python train.py --d_model=576 --n_kv_head=9 --norm_place="pre" --tie_embeddings=true --init="normal" --lr=0.00422 --lr_head=0.00877 --batch_tokens=262144 --steps=1911
Each number is 500 + 50 x the weight over its row's rms, rounded and kept within 0 to 999. Layers, rows and columns count from 0. Numbers have three digits each. The size before them is the row's rms in percent of the matrix's.

# layer 4 MLP up, 2304x576, rms 0.0692, rows 745-889, columns 96-191
099:454435537561556502480470438404457558491534424527456493582532567546521554497503476505498584516376443501429529529414592490488566521435546534484464539578506468487535379542437494491439587519474515431501490494543551544488543473471509539403505437529546454475497535496489527512474521481491477433
094:481496522495452585476524467548513474419507511527572468515497598460418394540440533462495490509452523580523501660460592453502524552476518490542529546567413469503493421507487447473544477478544513540436447470451477463560488535545472536530578523522518487420502580460524434546583505469460480480
116:506446511525542491529455657517432460455541495464523597482505470409538476436472439514511553574502490489525415556477496497469504484456456514557457477459400489431519498516408479515466525467519483548474535517514554562417536466544422392431543460521463490497526513513467500571552512482518563545
096:510468546494424507524465538569476562537567503502465529456504524477515541526449480588449459442531525502521412507540433605516549549480553536482513458432514536481575498534480457521462500537549545444442469472425492492493466527515445573535452473462508429449481459465480540580511528568527444412
109:471494477432472485458483536475429525496576516490487475452352438511452515505527506548543477576602499466502533561496456522453512433448461454520543471537576564457550542465461391501530537549501427499543603504427532491491505583510442565454488366562453471459544480536507420563589534387462510484
097:497495517502501450511516492488470508478548457510522462560397486457440527557593469521517541572396491535524462589570467468475372449523427511471449534605383548559505466538454493540511543539491500462458447507438497552451577592563571444596574476493576497566508425541545496464466571498560595461
116:518510485480498525605454498626500412554495493459496536499567594559385486519458479479593385537411553563519426500537440476465470450545495527530503513446477448540536399491434449570547497513531602570493599534493449481550509519486543538498453528429568514554530533466487494469441463521530417466
103:585493451450448486504522535523499453477492573496491498535467546602490562500586471521495485512469575496478503475455525592531545538519471525509473504490560541485556439581608457492454544447488519431501430596484538495447550555502530428554547448490504623470507582433478357436472516562497515519
098:519578548540446580547497549522541474487523499488515563450563534467489573569530502423485510472493441470443426463428481447457416502522476568537494537569563484522503477477448525482471484508484449487492510509542470487571477514497449561449508500476520518422556504487495525514493542504451537523
105:573439450444485473448593477468486407390483503530565429551461593465560510552507505427588495441504440501479455357499497563487587510485454487526450528473495499584462540471504485581508527553539475521486577542399448580434546555592512542450545565491510501524453582503517525499354471462474470483
104:511428512513508463489545538551539561497553547521461545527486474490473559443512461483562572487524611493510594504522488522389468459501552461492565520555455514609542552534516505429569566468521421635445450555582507604486485504494396456572459489418482483513465495483514436525526438456404466440
100:563435449551526410450511554564540444503570545487540539518490481533501428469473537509429505461512449445502478491456478520572445478389510535577594534439400543535581549470445456451574498482472475466413456443486494420496542513447435409467568528498558445406407449631494468547408575582458473513
099:613488565487452500468514394564565448560492572555470568588446442542455510495406540512501527455643524482527496456541498586467459468599521473553453459488508453509577532438464419460561518497526498409430479440466478445544472494566564504461479457453568474517547452559511473435455521530568511428
098:414579487563617493553471504512526541531563504551537569496465448571533490559521482541553550462513499494465538544458508535478544474529468516496454535491405461458547502473474434547562454494570405478499468462505516359511459598489552547541513455534476474566490531508518344473462454486544490572
103:516435597470568471449523504540506477559530491522637514441502476454432459523508509550506461457497493521565513504534442510526447416468461434574531543497554523526545450486489432523471526453550464500500423407538576484450507439398532524437496471579526509581476541509486466441457513553526534475
093:535469464579513468398570425438570469457569429469598478415485520523430626528553615482483490533533568528565536442458481485586465517541507464565501412529540464593431402542502510475481523552483612462531525427527515403441520455421504578497524482548536557529456565515541452480446439479535453425
099:478589553519415507501514498468425378500548529514535534484439552504421429535518429494501438448485419492551525492570441459477459532469489417510545544489498507520499477499426465519510600556540500628427530462515550584453508427359499516511436444545493437448457545593546555421462496534478546445
096:496487484490513505598463574555487529476468430498494505545679450511441512492461514450560418508519475418459481492397534475572427442573488537522478464551530511564450515510532582461505536501480628587523501477478498464466554469493577452493575423522504546393505507493461495487555487557538478464
095:513521497517585457436514460531460471494502586542528526455485460470458495420489536534539470574542528496538507511492467576549470441500444569536506524543534518523522481459521579610405522521422502509518455488514459488528533513540433523488498354502551446383502476541481586414483539518554542570
110:488447543542414502540527419390414476457446500546500448475476547400511495445513468473494516502452516512548475457588555471466478402488481501497427531464517546492573465455552506511510530452612502420566551469471622532482499586430477536564513533551418440569449492489493554511501522579454556525
100:493513447466480496452452497547492478456501501552460532451489532485569491488510462518517502478402525569493551459449524439618523405432488468476508486525560503517569478496523452537422522588453531441491558498527453510506482573436566466500549498529547448488583530475488482400476499534521556563
091:552506466430551582442430517480497389548526450400479551521479612564527518482504462542484474496502529485492452548471509504641493471527441588516572537480357536530483516550482551440518498455539524532519529544580501509553417504507440679542538573528431608580471548476616466509434532414468504564
102:548342526437558508472537464543494462544603458528464573479482455497483510585485482549514437515639521442509472485526478510484493499416464419536493541492425532447421457568513455525529424513516509528491520557518554464450517475546471476512435533526594462511517527511515461415486538462390482551
100:481538491461517454481563467476596509473446368420547507516540499401517434449508470528460423529481502594458541462470530504553474595551485501434477529480536502547454543556479460482456499458515560440510533566506496545382441597506507545443561538417442546518468580490572520537518490559493458525
089:508528404473428546488531488557553484548526471487508511509486437521430599457465496495481433537547527551444474459389501458487479511566521487424519559553495404490537536545496523548461481421601484420449634588477526477491590486486474372504468454480423497539527533522484533525504497499511491459
095:586442465530521458524515508454500518528441492553441575577475553501574613579527499455556463520465480542451473541507453587522521497444491473484489498482509502561460498414458494570395479549483491482650537450505513503486474503546395484518506461521478558505458484456601515432480426469529513491
092:526496473472466457424442522390554463527484492545497555534466491373447465460514534514400489453509541524482638557433540580585542522467482521450537441468466547505515469520457528394435426566535416450424456543543488565528507512423584443546488492471481554479420491614369535588546509500516530499
086:500529492568494545431485497476469438563501517471453526496484532433413415562498538506572546414423451461427467519434481466466481469526494583505480516509449577617630489556551510571591493478552453537490497468530501543510496439541492571501512464472481505560479564539475396542549498588466431545
097:566371448540510503517449519497485488444493461430567540538497577503420448614504425482536490504378516675544487422535526463507439440520581412488451453457538504533675491499494444541448417589521416490479555608502448531531460485516541585518457515499490491493527496419505434589433519437437523543
108:478428519529477473490544478585472553565481531500552460478539593515503532511571504608576463560495385450437423458465426513404484544487531520479473547514494528486586518602482482423529574496464502554535582524450499411541501424480475453424575459514499516503404531560484432488515547498460393461
108:483493440486575531625533445543532455467450494469493507520504489516512499542541406457437457408547599495521545512442493448590549472531519552527479507626461502515506420423474490499495524533462483575557549497422493521494461536502505556506494497553521524508416606554485442486477506516456467568
097:549473491515495466455486388494551565506508545441580464566507539453568503461514499504466518471472486459503500515465465432569498521501474519500490465496503532418554550489450496468505512486425581556441375534504449506403523470419542468497490504478508501509520459450507542548430432442435488561
102:487520428508494450418496412553458423536458564468561422530502529584516579502522501466471539495554514499469466565529564548531475390530484463499501439535472484597476428407497494499510572450544427527405592569525522518470492477602515522447526523554484446439470589514407483442527594506546481447
090:516557542517518447437479444584359512489519564436431543540505448431472550519533479589494441522490466560483425478613537471451507579412552493499479450491680503563450502476314437444556472451512493456438522611486445488507490507519382553504502442498448448557497482514516526517495493452461496555
109:427527497409457543432479530570509451439498486447569553522530508645483443489519508461453527442528458449475473372453444511534508446590496447591484554489470485444566375406507473392414430510448440533545511504541573535629542451597540462550445549475548536389475517481478432496572563581511611456
109:488552542420510468542462532491487612457464542489410607485539493575511513526533446584531532508492469580395559478538439437458366504570606490486434517454588521390537565507546532395386511553605542527501454544449489496491577511523519477485475472330462484506557555613492444562394533400481487516
103:538472409453400527431509410526570452519519536439535528460518471535454353448517472502486413571502507439593496509487554600517463555454520464490580575489507593558573567490498524429514449580455471536452451529475516538483469506507527489523445440392453446449587545550440628472498533525446454590
110:545553438454487504515500466548452533507547575595452473393520482529443492503477505473493534507396574473459471468454482590513493478498483445494389497517539380559526545523519565458537507540480523487529548566490470448548502525432477503537435472503458569532463506468455577492486440516390464518
100:525495504445545392477570491522610526496483506550509472480514444446511475538467411529454439605507490448487501559513498525570541405558453486478445472625517400514556528506520455487557437474499455468545458482543552503553437439581498487524594525472512480518456590486475534431509469517497485510
092:536540528532499538489558489509505553555473577497449497562505532515478387456454571410467483471594601386528586500492543492526504583533443527590466497559489595521595528563497453485495444493515507496525475561506537478494588471530432472523442528575493544457511444519507516496480451509546495446
099:427568492489463427394381483450502606493427541482525524496488577561431500575455487416445499523515400501498475483478573479480480396509519524480463555487476540421452449513495307505520447632475473476565485484491601526489520539439473558574523566501557466466416545548459455507498543479497500482
103:449463400550521428544440549477530472435513466528422511428496382509457499457456610571572456440441552474521543394470651450559463529514438519549572588515521543495456483491521469528544575499556480518432445506480489424508496481589521460473510499571594460529478539481413575367562424509557475441
104:556581543529519463520529494482433492529512477482473541472526596539510369553421466528520451454470501450479557492530551474466522480574468381517543535531576538626475510497508470532453465521442447569421492531555488477429471515538449419558540562579565555517453563574422408466589508551490422504
092:510462536492478462452530452507442527469571445469506484506493474462555562343525494600603492463451477452481495460449523515587519471525437513412464506510524474549423437438436480505504483511472547580489488420461532575508456521482488505586469451464455496433556481479474510537512457553559569504
099:517490547536522507518526531492484628481604605440487515536473609508473414488487511442486564489526389581494517494401480494490537515498455450461581546464560404513489403563519521522513374508492549541439539543531560468551384505436506520576554581452557489580557537489466460459478410450471465522
097:475508435525438548497485493520493470403449503547528485508472485457477442473543500462504438481509576389531483458538503623562412588570369509360476565560611458456507464530435439555422423446515489559436542514517500517490465484429513518528475470499462490443460505403525497527566486524454450501
098:435453557586460515490531544511463624440501522415415441565554528509538436486473520522541486499459496444524415502482508495535550514463436489436361568478553495525485486570497485462432488437471480588397584532343492497526460496529493560544594533447535493572498502444536368441467531526544523597
099:511574495375521449467385426522478441505491627532395491422450480545613521524469514541460505459466484524479473562491574541468480555576447577603508547453480422502515552493423473528544458450521397440553514505595443501528405479523608482514509434502504459625509563459539489494461588555508419459
106:508350431512548442609492523550561364424476460567485560569511427467516481478551549438590521505540542489554535421492425548520572526489447522563600473616533497603474552467478467555431457375475542567466482455482489586520447474509501562505446521391481479559474504459487486530483504406526541502
102:518478482535491338495572500443440524510487562477483476516544551585458474534481442557519471482462429472543521447493527499503533482481450441402473467562410532554458548510463540566491514533587507462455498440486520496633486548536565420471445455438579615486421403552544465507496559474562426480
097:516433508511580498474546394519583551476414398543555457474506555572412435462506485464477400550515534468537552518456566509440465538474518522551500539488480447520500438519475483516529520467510539440587483455513541507516510469563482521461511435439438565455485564495471469478464532597365497497
102:531424433507489502503487520477437473515517461595513427505577421641426417457435465465548464533460423506478438456448473464439532572502521508560560479481524455476506503477536564449453554490580502403507487541549512452471591541562406463476477506553545444488471513545508531491478518395443567520
101:553439369459472487536390561460468466429462518396450507520519455524522493469476399499545595566546501594523514509513528464533483516502495519504480465513462555500522465499469556608471413517437554430419518553438518517448573635478486520448504474527469545492468472333472499469478502531448569559
097:496533556409577561484504538574580440490502526568462322596498529493474476501610544514489506521478522508516593387492488503547497530472512486529463506518577418464453372533501538547561501474397470446493475487519489612527559516465469444476502540588533433613501435471443571524599564525488464571
104:557453419504476594460543546516532508599541454410509369536492475547542473529469534432467441555484497436442416518453456485508509446535533515503513504479514501434479474532526516481476592538525512475542568506514418403433522480458436611515516507533452523477497492562403408507443411484451525474
097:476509491560499420488517477480502438470475499435497529448529533535569489445571414449462510524432482539516459601515477457481493543489499382506490469516465494561563547451524488396630540549437478484483513477556511531514499491495526425544419495574534424453606503476542545472375573505583400533
110:564480469436498498471481443529440488561437484484501490516513493509427428533599440476434592500477603544392403484558498545410516485536412475513429537507519487543516486487530556575585422519537514451497543538525494382478497394501478484494431537462409487562564584516493497458572497558495552508
096:382491450528458537476482575512492435557630590496517530564497524480456470464531455468452479475501399508501484394533446479637601506507561541497437475509439521485539451457459549567448492421532500476467538498541478490529507535523451477422523565416365490475497506474439442577482475529450489436
094:500478452482517453444547535519485493522480494493544496483480458489551492548520560543422488513590457498508506506503524506498511504527466479477490470491445556513497516543442506516473571507570468457529367482471493539535468448493404506428512491512500492475650545463560598545478466450563539531
102:546448506537599462587464445507528519521539528485509495451524490469448451553528358512494548509529563415477422505484492463521509488503544451489463532506465457410539469549448527549523494402480506529463481544453358432530501505483378510409557551456552503559549501419668614538518552516510464509
089:599458525495458512502543455515538479427457529605545551614497382524596487545578487503504558518500502534449563459458470568528497560395526469534481518483498586470499604452533454514558537495468463566461542533469519452481551562505496472633461448627541440556548433571468534455527450500452489470
104:479465540534617463511520486505491540405451470577493480468547558479540597437541567430557456488462554587536478427438619488492508438512527583503501582466515514471454499506466511558430550500556417546543467462558512534453502456534451426594516441389477449482477526446543501453490460537440356525
101:463511603431446454540532538406452528383518524441501463553529500521584421531533523497494561514518509541498414475492414534569540563604444373601553464440464484477507488465479518492467500535555489452514469393548495507436388441576518486401503482464530571518544492537400527547511413419588463535
098:539584403535536433515459591559504510549528477461458529598497526529496478498471547533612543488443466497502473435493516515550498484543539490466518468396493415475437465607514497531490467458506439500527519477572542473441503609434479442426455469502529555517502538430499508507524447641429512493
092:451459484456539493456629406545600474412453451521474515524526490580570480521446572550571510493492439439527543512479574521457541552543434445487510499491446575476558487535510400454431447534507535546455458547498575540539400520535533588465620511478473520478524577497576515571483490522550486531
098:574485580514523528483519484592513452477489535455479561625553492593535449472408548534531552461579526512557439510421478468494527490481434524438447538560460578425582610543505404542439495525530472409466461494416477423458541485455531565424486446542583401530455474500555515497481501479465565476
096:449574513501546553452483472496558424462538603573483478508515479471525527506530631520554508488561570394500536479380513456546377511504465445469417443517438539543612549433418595495500398486475521532509486480541585585448345436415513452576535453493410607515518506461504567367516479534571447521
098:618532423602568416592640415407474507533539426505511449480485512474613449455513516479538558495491463457568486486607562448459464476535571395517428486554457494512459527352434485484469480563524482512563495517502578503505505549495577503479508484558475492544473450513521590562411533557521528600
099:455570516387500528548486526420532474508580487634560557547567523473518665544532476484447510569493549476490499429487482498551453480429494410437457540481511525419499447469470482550468510522364507506512480527443508502498556473522447493396537473457406574566495475579504542487530484504425403518
109:551537466511481460473405587527524542490502497540550506502586431491451463538482493595539488472435382457611527452461428538441496469475438543449530545518553554517611562513484546521503452530459532448592535507433498456602484473503539415405463514511517534545466628461617536568414510510531590549
103:502483536568633497516479427380535525474535440450472512411459534408545544501603487594533467471462489478471602460494488481474507487479486522632431498561519469515515517479451486511510558478540501447441520524516519504520478468534462617473512562535484465567483423439554508481433466438525494450
099:535490407551512515486480469504541531504482393551533446561579520483525470517498500380552522558483457504543388479403495508407540482582452414450517517555396467541438564481522521484493492545469541407581503509488497412528536454429554458584520452476530528518479514522465510491535578525488515531
100:558468508524430598457480406546468456566484502553463453490559433465508458485512524454436453506555592486470475512494465575542473463507489403463548501512505518610521431496478532538454520469546467437426599440580475454582578574575493514487574531478460516508512468516631529532441449576586434404
124:393488502506508500498467482601400509496524531461553531502469467499496515479477431540474445420583531493467483502445559466561617543466479588542504559460523505447575459497485550452497522529549484611474425446480468440449462492434580558490598483445493446445508543482422462463491505515548457527
095:541527583491529438427522572515399565374545469502494441469573522515532434487493499438512512490431568511582458488432569584417512522494631605468478534487463476416488555508504535508476574576469472408503506531466446442458446347359554493503417457441425519518565508535458458468525461461431486467
096:510463452556404515662434501503355538499548507500529535395431515610502422520557563596479409488562557478610486453541553490548509512530502470487539451489476482519518513514511498451541492464534444573474353503529479549448554470465514387581504512537490550536501507531463511479451523447526396464
097:459486452524446565453452532463559431545498543503460472549638470506581477509506476501472480440548464500461436479537546550450546492493570488480469401537448463562435525478466477487449538506519531490498461451419494434476487538491538450484524501526590506395515528485454424457446416433594535545
111:523451417569475473518471504430532551392539446427518531555521532407456503448502433431451562574387569482496540514529611473503594547504520462451505522553440504511456508514514471488580469511503507532568415470500481506506412530403405519477539527491540512555564462412489480460546402435462556425
107:526507426501508591487456561484494540527451577480520518534411541451585463542411467497458543514529462511563565464529546459514534377550571499518381520501532540478497523559524519558474514576467507527414577509499628487522493479535497483552556601521614509630542478419560396539515448451491452519
099:510508423468546403532495543600410487611562452481527466427457447471435526576500445509476528504445405441366425512507440435493524550488418487434530598526493476594410502536516473562462456544630492468543457507515537490474463515472500457466555520469549509408432467530506451508492486445441593477
101:573514498572508410570531522450566442392406430499571418496544551525459502546521491504517486525482490516498503488548523579415470479504555461503504500510516553496516500535507468569516547541574528545453506524417465439416462514519496602440456521516524495501480415458545527479491582518544399496
105:424475468503457421504544608499555552449515509496484468534499489507561532421425570538414531534570509518519443568491532435513533580459453485547466527500472486555586541435515434544454500491514419486558458521454603448538514550448491468453470484445593535558525565496440432431488485496480569497
107:454557577534496497394492482574538503403402577530494513520452512521542442557496487442592561429442518576469448416467461500580484503588483532533477520555505496512426518430537446487534446494513442611460500546515501514411430519541529570475502583412518463583572476455569503560487592491474441579
093:518513454466539530470497537521542542427505552525506508522465484656408501455440538584569581499557464523551528499497564514551558480589442577519366535464487482545481483385520494472448512513449540518468560544506531572420474541565580521507518541437523508465452450525453555521524532405487425465
090:502635525470546570490518513469540478492469509465429455510525518545450513459529470516523454498506547541536421476559574553520509450538480452535485574501530476564539562472396474557526545442541425508500629531553470574476534436482462368382426484427582441517516571457480517414397504452548526537
096:484505462459467542520450454499469321444436469595531652520551446510530474570513480528555552552501508518458497476463532539406516471433498495466440510494387500567604510499424515553432539579538514440519513473501380446444565480525457456489604548390501368488505459468491488487499425515483500401
097:523397573447449651530458547522504600447554437473478481535599456530572536505525473515476538489536625518428574495495480499570539493498494606464574458490541432499464456425461469586486540476507471403475438465443438501546495527542550434535487477491513505496447448522407449549405540429533566461
091:505462508450539483457360493526477503483397453462472545369515489525535498512452448572530442531575494539439466476504468507528532578454485535492479515404522449423414486551440551513496551412379399631513502515496553540479486476498544467525549572488510588437539503607549505441436481450516402588
082:472505502517549398402475450485488511394514516514557478633468597458480518435485470484501517441535492535478525493464499521423454481521487531370490405428468514441480554466460503556522587497438475520419474495487453500444503498518520525477501413498440393514572426594521434495466489429509482522
094:549635501463515470540403509476456467517438520439493443488451573497472539465469493596487471469553595495486510483464577522489476454518548533536508524592506482490642446510576527486504524491476457499514547557480484530421428478576476450469447513475505538574539554494509466424521412434464487499
093:600516556457621560447517478563519505445434414440449442473534555490523462496409548492534520520509476514465519431604474537502560492492520488580483435506477489510523503526453545611535478466462485488558579453446446474555461607501489546493507561522509474484495528493537495516447531573525505492
090:522439489530520470443545555423442489433440485520435462495517525539426420513470441501487489488465650496379508500526541524515504536546492471564546576509501467479495513531444550506511555490500553484528617445468475478486457502422538429487477512439471479506493524506535488561459518400425492579
088:527523446557428576464579469517460546494538492480482524536518444576510479484460460510589433431402552487520495478506427450448530584431489560423460579544494504484440492534540419460486499514530512523542448558494537533507517581500468503519423500427615391529477580454486575505536456477477510568
102:501451593503507427657492543381508527467477554428468461475542444501434468475471453494518527468474453441493517483432554520583528443503410464456482476483508530618522549562434490509545489484500487604537571601523532433464522526529589559572451517555639459484371508452476454462456567404449528550
095:395432519540449468580518462475420454464557561470450577436529468445484528540560563510556610381525630548505551498499508597489518445511507524465598495593433484432522509410552552480519515513405512517464471529502537520525420458474444500456531449422488499541538541497499513627531479510439516511
103:592485493488554512499506508454586490484458514530552533496498538508558495450574627488505446613502490550492558487425496535501425402462503535505511523546611562575496566495538485481431480601522423547550550475532433590496413453543414414506451501500488538468461480467521496563505486480516518567
092:397559512519544466535501447487528486502517418524521561504465482446485508443502573471474462473416494514500461503505563485484560486490593443527456433499534479497463413521512486626498498437542517466417480524442465447443492548523518492503516421511421527525595504485442431519520451454513473515
100:465453490619444505501392369519519572484465463485571516485461369469564546440503453578479522485485510460530543502539502551550519461442518515439561547530500363495457448511368506525484553534546474404481443541511469473467478470545376442456516496428476531503534541536501416413533516454436429534
113:426497497529501537585506531522650457545506438543466410535567444445585508480428530481530499608535563539419372494461517494428527491544386499556525446384419555525472502518472480458470506459499540620529447511587588547369444561435490584444417552470533550537436543458526480578499526531536515559
095:398404458437578452521535400505484547604605561500442531409482533536515542504414554513454572480473572393468384521488493540532436536473488499559466503407513624532469533464513418427522466498473533518542557477484508481546554623367601483517552448454484426558482548479457518441488581568523528541
098:587449467514460449496432579551540437457461613505482499499515494536598549531431511513573494487519487511571547522430525530574489411490616500469508501554486531488503504532476547522593478508456448532450530517447529498530495633481560516572603449502610499597494439545472482449439467533564409544
101:530497406536599446553526558475469539433488554544475547544496544482519469365568508582505539571485464494512539696488520526493444536585481552614556408575485538513503474431479466392443473428516543429556536513634524440561483421488534481500427356499644498481507509502487527422558503425473485468
095:599524487614521529503513477571555412504515471437460489569452465535506433519502389603494475539557554609519436572448441449587522453518605383500429421517432423572616522406541512514523490519522481585488409569503468472575386534510492495531567527487552581446575574465434517591506534604524400518
096:572504582511391522463518545533536426511421585431561519458436464514473519503479566520451524469480441502510440597472481567520530605510440514519469535511463467475497600477485484511545533546499509523510482489432372500553515544452442516296517497546542421619428474483473580483432398455551455572
100:496400468496488567492516498465487537506604564533518537512475406516463508479438522443562473491541447474490399423534473464548532508519465387535527624446455575558508384585474504494540566519501492549474501542522522522430528512444541521484468533476516462576622510590528540471524540529477482563
087:501486448541549614522609556571459426427502501428580501466498478543399568568481465474487528499551554453532473441441494464526524564533460446520518516453445501586437483505465506435506468513447433621594632532484605490506566464470474463552478373529465543442549546542435483447458458443493487493
105:523496592430594453467612554505503513545424479506541471518521454470507446510481404538528527562452519458532475474497611589539452486473466479419541524497465463570571584537448557426392537501445522633485509487522488494446579422502415464488600558485525570409532478530477554514493449496484464573
093:443432526565503502496495498509381500529481510417471545488498531493583456457467465501536544532591437555572514514476511478546490484481401506492498479458447511425518595478429486489472531521484522633442559604560518516484535432441537529495488454485422508540467462562521421376472511502507418571
101:500593473532533448551564524423502554543496557548569422574476402457465477503479507492508495572557477472552531494534527458415553435525507523453425558577539503473476586479402531539461541477548559600437497562482480552497473548547519491547454472569481460467519556463562460508365518504563569434
085:500473506533467478473456385436412474430471495586501517442498384514458503551562450364417431517552557478558487476523495484490509446565515455479610534485490452516521530466492384571610492427555503476545462436510477485530537459480483522503552424594551482659492472541534479524420450569490557541
103:423441484524468564517502545464499510452582463495507505550487445511522580491497518569461548564445460575446476517485501449523522422558504621434537492510635527458429496529561508500515459482464478532488462486447487493517481479570506397540578536517463503543419491461468446473516559480546495430
107:469412498492476515542457449537413510481513487401500398513445506452539432460528485436512608481432498525558532535556536516604488441582498499427520512534633474453495431579504436519527447553470513489550519454423503485470465497536555532466557520559514555536488470490551441411509521469396446545
106:550509461562562522542520469548528514467491462518455519562569439481445554454607477531549542540480538449483516486511466571458556552507486450467471508476456436402411527570591496479496467516526461489538484515429592502506499583507511540551511529487456507571500615504499595615461565545493500457
100:572421594530438568483563486541484535466444521536533558479493487514495548461485475458493539450478481505529613502454503560460526544496611482484539520578510513499531486538464449520535500517477510521419481495524417444457510495465450507488523488396530442504456559446555460458540600536544441469
101:465519479413506509483451424597440388559461557583495604463445504455491580469535539476467489506452571436507574480564541424451527428531643528504460568595541552493553587447529505529455443477516421570511458571477473514458559447488515471467528525502534500465377502501526579519512512472575506505
099:474519519427554457606414544548510551517462463503434516458502536475533487568559542542436470572477514496541554486529503440509515421484548359503498498493557489451512549572531432500506397558408402491581557534519446504466488456501486466555547566414577487524587533399401521529486574451446561539
115:529513486497456529421514475508523511461544439594479525486536536403569548479449539568503397464463539433565501484536490459434491515492517431559549461481455414502573465548556515489507477561539515530499591443507548515575479511485522502491506446459393479449466515442517545521490526522465505471
098:442490516498531466472473535509406471470499563487492523453542488485535572492512501443497483449539496469449513525551537506578596471513450521509480518490590482551598519553541497523447505599494458487524517532516479476517607506438487509464488410516511505491488546477507474461475463475473446434
104:489477439544496465440535569570496488431534484574442499594512518452562448430565477519507428585543482478527434563469510515458607483595530403462623484506535482550516562527512483433607516519502461475440558508426442598446540495504470536584464456563435477608456544461443501516433499466557425505
087:402512558461459470517489409559468560405446477524441564474499431512508531415424488447472521414539466583401551534458444587467524635513481540469605496498519375605561615440544472491509450449470508495484439524473553467525486475528458469496562576417519524551491467551578557540494518512508570461
110:520475461456498468480544571543528579503539468488404468428473553466480454599545558400491536500461495466568505483451500575521522443496506521563547546535523536485540471438527490553537514580500543493588635488576463422488468541498502467596485475473487525552448518466457451478490500528530483572
092:529517475461585578473504482709543608448561417494548589507577522555546437520489533613593491561467509490530612524551512484626484514562516508481495460388470471461555472481408544418406519526537563452478479502478464500496458437460533540504569523537470462517438586545443466426451504578446446556
097:500432470557471471421589543439511548463475520486425591494469580530483482497370462470503518449551481461488539490453612541467536453438460546580445526533536575459535549578500453440465488500442526542486446499596453529479541494494427551491427417411579534629533569528527503602549437435505416507
107:483550450500561412512551509515402479440574501555555504533527487501453517407565450505534540521489473486571476483457467574452495409500464400491509519500480394375463500449459461509611545539478559495494554434504393542466442498403557529417515458377436510555492515416545495486307513455543489540
103:475540588534555500594485530546543550393450449538452539532481543501569531505531496495602487499511592420515489453393499561465441526470454477505445551501509494522523428581470565416549560477489501508543537490500500502530589474516496473557497415450479530440500446429474471496495477556517390423
102:524439536471502500420379468494449473429448437449518517612479428420500480530539558488480514459516487504494620468511564577597477514490496490532509495527527515540448553590408388429506427529456495517560469535425544513478487440510536462466528501576488488402520460616460545351517472603613482508
086:464498474456561514428477584494486382455484470522559404508489526523521582455407522485514553384498462539470473486550445584503533517494536448417470507512444549471469492427472504406467517604431513420502500516479503543495510522569383490452452520507442535427520547469524510518459475454463520493
093:494539542514450520519540525447567531477476497483603581542473449404497509528538468447607498575448437458547477518430477501489471535447469538465447563498539542486486422464436523502460509525563547515499490601540436603495559593408550482574435482431516543523528563490550514336503478522485551623
104:567511532438485476470468522406513580458483483489551446521401533500538553490377549421465472479415484500541489542531497543502510474547508476441460521527500502607557389513483487488479550439481559540475601432417513517499559436516508419595439519467474441501419624486497541443517528599472532502
093:572595538524543496495497461589522443498505453501481472547527509531454527516478529459455528582450485513387439465565466574447506595560500551436543517566520427519483472551493552538536512502443551451533510492530469562460535541449510361435514580496508430577535487487494479469521510468554488505
099:481559460527453521474486525499512552426516567518498471546577506487527476498412457576548438551558531528592492541567530526450471642557444490483469559508491511506497492431549502434436438465435500488513460484526544489517365520513373467542535513509605530513527575580452486520543521542577515523
104:508481443401501527493538526503400490519538556527525500570396485479552467553494479516523465451516477493477435449513523546459514455472542518528507526496530461461492460497394438462521443515412580528505437425544412369495501510479423467374495520449559545509469583418498554443480542590492531489
112:531587526528643499495510496496473421540377514516519397510523495457521431532446467429575516514528504548476497581541470579542485461494495577555467461445492608555531476469526512490471531542534410509535435499604538492444506489392497452577511385608518601555541564516527434495503560545490437576
116:575436548440485505437504506508503489484521510516543486438448368518493493469417511561639437484592512475450500480488521539333497361583500500553472523509533521453502460572474567553479505573605575495482563471527494496364527564493544473450473510413466510484479413427496527478421566456582523484
102:515513562544476457574478502525582570537501501466471454503481515534426508476416411544470522396527563476546409465497523496420475507581484449492470409599557556590543576467498452461468535486584408494396511509489557506505551570445593565484510441539557432558534542473467538524451523586533473587
102:505474458533421454496482573551451548507467472479507424525552480545530464512492500520584439520527505581556500415521607578579549444438512471506460517474489448441501555547456483478464485531513534428586510482554502513579484583408425438547513429535442482508524586422482444509474506595487500468
090:499508588548476549549464557478462474544522526512502566458489493549484468529473545558549557437460535418533469514475537444485570483447541486468520511383514410495473529531386466450485529559541528539414472527595445543525532607582525529580494424464515596545519503469554502437564504501561462465
102:468417474500531449480490500514510437538530443570485524447450482438471492498497457572466521501543396522606469569460575534562515483439455501514592557526639537456464518437372489501509556541502508510526499605515540566438513522441524464503457529503568478511590501483530580613522468528483591539
094:457581566534501465512481497474499466499518480558506501525525544492524510564572470470509436484466537488493467533522518509531526505441628529501384548562558486463522462483456563521461559443524539499521590445606484447466438514479532470514523504471472440517479532542486414443477536503478548486
095:473441513518466508520433435472531507497547530479400503478501565523372609512447520534512497526595538521495459571597398475478552443488555509548467504501517510392407592467489483515492535665623420480496565460459577480465514537545479458478501490541583541477550456603556430555500497418535537498
101:506508536457515478443567480505486563523582522516437511551508519475458548532565577490535461485542595507509462520546427569487570467559355577494419354589444498553548444401553468501509453527453494509583563514509557523437534556370580434470430542496490506616601515490541520457504552508453528484
105:521515513536508579550613507466522386505427478495462396515521511446550500630465444510566502529472525489494424527565448484484502530516504538524563524553491518527458513450522535558518547624378535544493550518541555522531551537489583499426476516490432490510559511482455587432479481458508514499
098:485488444606537504507582500481550529563515442560357465549451481471471432560466489553592504506465529495463549406598507566540533462508476413517540479595502556504462464537571580559457451536412489450511503513534507487478601425546515435490359544466530463508529574511553431503429422534546555557
100:553600528514541566508480421479512516494489505576610515535468476496522465453473541434527574604533592539515543486543498427519508523477471531557542655481482521435473507552546482511532520407493553473432513466498504470452587476504559544474482516558451486530535498527537452535512558517510523530
100:447493528528455466513528398547507459424501508525509630575448526444478474469524537544497476513462417482502502516540543552479499529416513440561535587441544474455531475508458437437527505491523453509468542585608544499485500476534513495443571549454578442437529609527487541574393513397432543512